{
  "n_layer": 14,
  "d_model": 160,
  "n_head": 2,
  "n_kv_head": 2,
  "head_dim": 64,
  "d_mlp": 640,
  "vocab_size": 894,
  "activation": "tanh_gelu",
  "norm": "layernorm",
  "norm_place": "pre",
  "norm_eps": 1e-05,
  "positions": "rope",
  "rope_base": 10000.0,
  "rope_fraction": 0.5,
  "qk_norm": false,
  "attn_scale": 0.125,
  "bias": "none",
  "tie_embeddings": true,
  "parallel_block": true,
  "init": "normal",
  "init_std_qkv": 0.0349,
  "init_std_o": 0.0,
  "init_std_up": 0.0349,
  "init_std_down": 0.0,
  "optimizer": "adam_atan2",
  "lr": 0.00147,
  "lr_mult_o": 0.851,
  "beta1": 0.9,
  "beta2": 0.99,
  "lr_head": 0.00571,
  "warmup_steps": 412,
  "schedule": "wsd",
  "decay_fraction": 0.689,
  "decay_shape": "pow",
  "final_lr_fraction": 0.0,
  "batch_tokens": 16384,
  "seq_len": 1024,
  "doc_mask": false,
  "z_loss": 1e-05,
  "train_tokens": 93500000,
  "steps": 5707,
  "dataset": "wikipedia_en"
}
Each number is 500 + 25 x the weight over its row's rms, rounded and kept within 0 to 999. Layers, rows and columns count from 0. Numbers have three digits each. The size before them is the row's rms in percent of the matrix's.

# up: layer 5 MLP up, 640x160, rms 0.105, rows 307-326, columns 0-159
# down: layer 5 MLP down (transposed), 640x160, rms 0.0916, rows 307-326, columns 0-159
up307 099:493457494504495501512440507499483515508473474494492552479506483489470477500485471517537537523456524486530498523480486497526495486531490489533503492513551499484534460499466532496528502450531462531484515518477495485534504509490437490490511492501528485511560454508506484499518513494534515498479521480462506499577493441519523499505467534477488458496520497509533514477492526526514505529498452496483455511497524498490478494520468526497508532487494552497527507456532459519485522490538470
down307 097:510467524471496494518515488500478512482522512523487448567536529500493504541500531493538467480506463543454482503514477500542526456483529514464510475519463522435450509516538516526487504524542520527523491502499501528497512516522508501514455516523523533479513508456456484525499495455501541519562517499493517463439505508500506462480463497543496528494452514478467491530507495498485479525487506468463516480481505486512486497474480527517498497478490463511491523504504473497530479504500517
up308 110:505490523473478497504464528468451493457510473506496540512522481522526498505517481561490505491462471591484476507435552491486502524466493538551513489484506531515495489462478497492526457504475509466484429527487499468495551509508458493492500536467483507517519481520498510481465528498459525484499473540477496530492504477495529507482500515473516474518527534513539543493494485492511514514469486517478490465483524512497533533485493530502499531496512535491480487507508477541495481492498500
down308 111:503493504470494481559527495479488528517513522508431475508508533467528531512453508478524500533503442513487462524508549483523499488497495469469503487473483532491484488493528470462483530489482512507468470481519470544528447503467498494480467519479476475475518503482497537524507467525456469483495501476512501501536513484509503535491574490506508550476491544483489481519475469524511494445495476525539531523509528526496459517534516535498544494469484505508510490500528526503482513513493515
up309 083:491491551498488514465488486503499511502451462498481460506515489488499472482529504470511490586492489510507497470462547493526510456495502510435493505483450517458442511476484507463513519516490522462500524502502508488497502488505515476525513473496560484529503482493502478476520482495500538493486532525471491531549557517492492493519481497489482494472512517530518442505546506560493525508497476498468452490481521529503559523496495495516503518471510498524502503469539485463492487493471471
down309 086:499518485475462501490552481493490531514542526512517534437492497465527503495474517529503499482515511490485553515531484500501515488500451530532478487469554494529565459515500491570484488500493503552501502497513484546502485498500468484508487476488464480526513562458484489507468483457514460503532475442469486517488494490495525507498547496530476533526491477506512498477487477485488491451532498506518503488526500491505492454540512512507516469470529485497486508488467507549510502517495530
up310 106:517456495504519497515491478505479549464493467457466546492470492515483476524525492505510538530482504487528427521489493514505475447568515514467488504502524502480497496474464485466482497473535520493535507524444506489516491507516506487474519478498540536539541504459473521462501496494524471522480477496506538544535487481506509538526491471481519479490501502499504530512523524518516504507499498521491480525499477492523471520525459515459480456568541503526511469486498478484522500462476532
down310 107:528490505486467476471530503512506504502543555528484492515485548534493512510481527470532496488500511471528508496496492479486488505526459510493521444528506499496532495509493527514505552480479468526479431469487489544513493496453537431508498512526550487502503495501530510464534494508535471493527531471490499481464492499502494484532511460477465493516515467487486546509458481504525484459493533562496471481489503538522497472525493526543507455502502511498499545462501479493524483496517470
up311 094:523494512507524494496514454477474515523487470455502534473472482507470538493517495493543475537468523530494505503486506482497477449528491467486491516486527466513521488443448503518490529517483449525508452474499497455518492468479477539546531521466501492491490464498518541508521500526499483522518525444487510500508492463469554525470479553526508532488533462524503444511492489504485508471515512547484517492526520543501508503507474505493495519522518528491480452542508481497512498508514540
down311 097:478483528488475498503444517529521477496514513522474458507523495498502447532515521482471515513563519499530463493502518518506507522445519482494437495535477503488476507536571483447478454503529502481485497539516504543513499502511518514481471473518521538563501448477504448468481501496495532494519500536512498533463508540527474481502512521522501461496477488478502508500506493497544482556469462483470482502462498483515516489486516466497509494478504481508486546518506514514496512493478503
up312 104:490490519498519497492504469462500510503502510504471493551446534527473461545491494471514483501460519516477478491489501493500517511482570454493483490512496497472515525522483443479483498470535472543490517471482492517481472474499476510483482507466541527491509506499517543475518543468476480562470543462526509490464522513477503477505531496445517510519477515521466496487529507497515523482506529491514499465547523494500508501496489527530522537549505493554461477505538484538508452504508484
down312 099:482456501526524504516490515513490522491514491494501541473481498501516568467496505517484490525504494509495490517523535510504543532468494511461470547491521486483497518501521479500507541489479520509476490496531551501487466481523518504534489486513492440536416472469470496494510469553474501461504512537491508523527515495511502519498497506543493473502513509548535509465467470533477457512542477537476512458519540481484510444482463481465518527511488505481496502518505524478503508456459487
up313 103:507512545498519488520493492514495475494511495528500447518471445459495512551520495507507470466485502525489477493481524491487535469554501506503477483485487475470455532495531548471501480460502516511480474493470512461497495527474533490567479518466487480492492471507487559528559506517498498533502485486478504535494456504488473476516448485510501522475517518502519460470477520544490480499514510548505530503521518477540473534488481534497480507541518511483508463500458496475504510492458461
down313 098:506517496485492486519534510449464518504490453521491527470521517483486557473505535486539508503522517541519497498510513510528498507496511523487485485531514463500514467481510535477536500534504470533516521554521524496455484469515454482518493478496479510510485495499525449493528463507479483489501528524493507528521474497475524539485512522566488486489464493515501496518506461530470498503432500467492487517529493450487520501427518497506489471515516453483506517464515470567481476507478524
up314 092:486521514514500506466519516511486513488495487518493529457491494508518497546528472489513507450489479534547494523503508482543531494505500523468473511515465534508534463492467494520501514451468494489506491503495521499505479471529497541506499479464534549524541499522518523493538495469495519544475475442446504499511528494477474527533517534481496491492491492476531508521456445469519483504482539552461451488500498497477472539524468482444517500505512510541452485497544526516502484504488521
down314 090:520470465496471501487529493515525491503492537486477516532494517506488480484505515516531488543476525493509482504489495497472505505481477504516522485511528499431462520499506461548491543507519467504512508484479487535486500514476466494558471481491495455479465479503488497532494507541493495480526523540514517508468438509554532525507501487552500478509517501513491473532501488516482483482483470509493525472540532471543550508479490463540466512545516500508493469532420468470451497506505509
up315 095:456499532483518481467461496509519492477502453488470516489500553505481513525526454499534526518504528542496471480470495500500514500529477507510526475529540477464506499497493469502520547476547489509514539540467537448498487458488454464531517493489509474513536519466501545475543501465478533505481499452483480495493508482496442468523482492463501550482529522496498505473478509493478505519531530502478512470489523529484518544459504534533521505495491526515483523518538496529474532492504509
down315 093:511499499563499514468497465512492497501477534522544502496459469496553530468495495527512490500503490509463555518504480465488488488493514464464475517481493520506529535493531486506476468462481490520520492493512491459490519478511464515495500485518495509490477484526503490489471506500554520508553463501492523503514505515538501515478476524554509484520491496485587472551474527474535485491470481480501509491517474547520495484523505462481484478506472500450532452515476518471464555520533499
up316 108:468462492516507514552539511446527510487509489539451481537441526537463492491507488479453459538472480481458480497541541494480526490474501522483469534490555481431482503521494510480485474520479517525512504500502533484456459536542497465465526499474527535488547481476503521498497507501503509520496494501478530533503498474514486521532479489473511476520531470526478517491527492478517522487508472487472512477523480486490506524500494510531493502501505510537489467474530497559498511516470499
down316 111:503518502478517515448490520511444555535492513518503470500491482489536496509518481493489520522482469509539458527524516517533489461527514479507515503501483491485475496504474506504489498477546486514533494476467435474498515519541530491528492538483532504487518530501420458529452523497517482523495528513475484469454515496488472471475517499570518499532513517477489477493515494471510481498462533528504539515500497470477498482509521470475514456499526497486515520569475529528490477508493485
up317 107:521474505500511475510496501488531496477492503491489484519448477515497540541512461512501539541481508535531495494474498469502473468505514532534517487470522551507495476541512501504497457526431520464510460529464502496504514490508521514512508483489550549522510499468464525450498495529497514530448530486498434550465471470473518510527513533463477480490534485484555490513462479499516515511490485498502505544479496505494495495499486498525526501504506498511470492502526529488498476515428531
down317 103:519510494497497492457499500505501483475520503506495500492525536461469471472490460508486524500493489524529497463488518520538515489518469498524524502532482478505512499558454505512528491463506516522541521541494530530460525518494539510449487508526511512499537487535513465515471480523538546481484495497529518474506505490441490441479513450520493556512517462463483493527490506493493488529493500459460491523477458528516511497482474499474541492506468482506492532535502478493541424513518525
up318 106:468479560525501527514447487547542499490475484535488542503461504526531474477530483494516529496461521495453472420516510517517503478547508488488491468477521487472471483499474498516530516478497490501501478480506518473490487530490496474494525466484543500493511493453486499483481509531528463499474520528524494505533463478508509500501478468482545450501512512507516493475501491478506554486522520480476524520469491495456520519487538547514527502521473511528468513493557468513506493553496488
down318 104:488452516507511498506484482481480520532477535513504516496524478497503485449490508476449517556537498512501527504510525498499520527507485475480487533484525544486512472493487532520499493500506491496506499489531538517526530502442486490509493486498499509492526499494500526461542495485499462500522546490564490507514476479508497431490511550512501521510496517478481500464528447507469522512507506483468463511571509512435504505480499468440492499446487509468516471513483484493570489495484533
up319 096:495484473502524504511485512463497477507503523509493489536453522514502459519511535496494516498504504519500482463470470509476539511480505531503468534523511476515505547498499496429539481507480509436460487510504499523556522491521511497468490493476537504526499454538552502504502502483479510512469509519533507499485497454450479497462500489473529448500530494546503502483494500519536505531512446477498488518521485516486487499478449499538533532520511549494528502559521518513507469461463473
down319 083:465472512504505494463510514492534507491494530482498545493525498490495501525537503498508530490515506467503543550552465558505481460531447475458535489467499481472509482536518519518462568513516492539500507479503513493505523526508545499474499493499524453480478484548458468502551462500525486495487512481496502500491506485492487499471479481511499522491517494513492499497508475482450540535476455542518512445498500477480488459514475471547493491515486474490476510480507475513557532527513496
up320 103:481514538527508494483510483496468496570471485521504488517464491496493513512503439523484490544517465482529498474486512460513505450572484501521464491476501498481446477519531488479525478477490488504467468526447499505515496498520532492439519500511556507513494545492495526494510536516516515549499502455511483477523547508506504498526490490481467488482538483522525457504520482511508524534524485485497554473546489510477515508542523491500540497492496517478477532487524494477512516477463475
down320 102:516503489520505539487506506499475528452511461487456536496497525516492491554510526520508484513516521466480491554497478510472477494512516477496523503488543499485469478452492542491482526476499535522475468476549522504470560541477511508478480484505503523504509470516512502466481491469494480444510477511533544478501431518481534497477541531475499508500543518497502514489506489509518507438515486494495467538499509469467475518475539518466477524476510470551485479516523509526510482548490511
up321 090:494491508475486454498460436538490481491511525478502462520487534504526506494493502534518554537512502512520504484511507481429483557526477482508474511531477487482518476515491500520482499437518509526500521507517514479534454533482499483506501493475502496524526460469482503502507501514525451470455478520547476459446515496477482488522522498487498520494528506481509454520490491500497454492510542502532527499479467502541501536521494521512486501500463516527473536499516491540502485517481428
down321 095:543523508513488510481496541484467510527464488467507562491526452500482507501504468480461501480494494543503491506486500465523493477497544533484521483454486504539516549482520488472553539497460493466468474472481501543458493459504495517487536492482482514456488482494536515493519495546472525527501537470514522559518506520534499486477492517491493485503459491462505505488501514526511517510510512470516464501512550520468494467490485488524513502521511500478534460476506525450497496469537554
up322 102:500481531525461490517509534468515520510523454565475449509481458476536508505493485524494500473509502507532500486494502486449503459511543496535455513539498514439491455476491516496532524470493482512510504470461514505533486511516558510491465517487514535510508481515523550510550471525507505546465497479495498482521529502518507471548502555455494506491511493481509490490450547547530508520507507485493499527519488446531497516517498508475509503482503520476468490477518499498514531467501513
down322 100:494490470466534499447545496483448441521495479495521504492498508514489530545511560526497490491497507490465467488503522467509517512508488482533476512489506459502492518504540557544496520482511456513525519523548474523454490497522496550525489485500515467481490507512475491524482501523483492481501477459532512489451486501485552512511484449584479511518464507500480456518508506465480514484491507493503469518467515539505516526486500521493492482528533492518544500486505543523495484478489483
up323 096:496486561542491481484485515489467496484481475492514461546521475466512524525487500467496519474502505493498485499506467517471479500516487486460468506499494559501466437485502451489533517472515524529442474575497515464513487497507481517529483533512457491507476507468525480490523487504533500493456507504501504489512500520531502503470514509508522525495489492538529516507517509487495485494506494514491476480494479533539488556479491510479467523567542531525490485544547506515503554468464497
down323 095:514480447506471538520507487527527476516546554539462490485482526501514453508464519497514477508486518486512506506475504461504446492484507499528559516479514421498499543527488534506499505512514486469524466464500477481515499504535510533491486509470502501500486537534514520474489490494481524510527533498507516509469501496480504505488517525545452482539538515491441504496519475445506504491494500492494532517539508470473460483480531462508502493462477511436497511502510559498503504520475503
up324 107:457472498530515498541471498529472499499526502514499512501479499485481511527496469492462510501485535509500504509488498464504523476494508503538515511514483529458465472491450468510443484510517511540443477506446519487518502504504538538466514546487502491521511479470489505466482528506517488534502503507461476500505517493559510518521453463502500502477453497524500438536441468524472500505502455526477534539531521481478528514516470515524479481499538542513498510528520510542498521523544490
down324 109:512518514496499533499525549497528474550479488496471490442491505462490484485519506521503474510511462493502477536512455469546529482525467546482507543480539494462510480447484519497526511535518516494527503497555494494480520536453509522490525506524517458523501492491536470495538480471498486538512465491496539521521501511493500473486518493492458565544512493471491491501471551489500494483514524475499528489481508509464500487486517529452466491501483492525528447501453462507502484481466491
up325 102:492471514493497475505497511507487528499524531523459516492496487528529512475502491537531509491475504464501493477515493472484483516527504510514503462473492476451463494480484523536466484433446519496538503502508481480477522535543466481536493476464485469534541513470499519475499488577545500483446532485465508496483494495481489466526532496492484529491541492528562495505497483519515521474509486514480466536491505474486512488491444515493530510477487510529443453524485523510530470490497501
down325 100:506527539493480523499514540532552517503502468463480475512490479470496480571516459508530468495527448492527491517480497499498499524489499518486549508472443542494487546457544483493509481517524468508518503442476483490507532530502549498470524485499507523498492465504529500527528500481507509508495530485502522477530523522477503500482499497523508482459443465504481442505448495442462471540498472479534528526499507511472488534520506491514492483524488524509520512497512499478476491486529478
up326 091:475515540490476495580479514480496477477513457499464480540498471512492510482511471514533456535505487507445464481496502511503468475519537532531456471487507492510539479461521472475479484510532471501504483525504513511521490502477515480529475498528474559491532481465533525496544549489535523523507505486454502525495489493524516512511491455505500503500491453454501504481477487471512480494485459465499536538524477530513485490519520555521550527534496483490489513519508527511496527516525502
down326 080:516478444463503490466551516484513496530493517495480509495492502503531554537445502523499501505485523520527536486502511521469520522486485484504505524470477498532504463530525515509480501499487535510507487523492508495483506473528485513436550485524534492496504493478470477509479492507467486477510474486516479454503507511517448504505516490590507530504540546480481532542505506486476489484494533497505529479458479513490515519514477466527459497494513448434521495523504525506456535467487522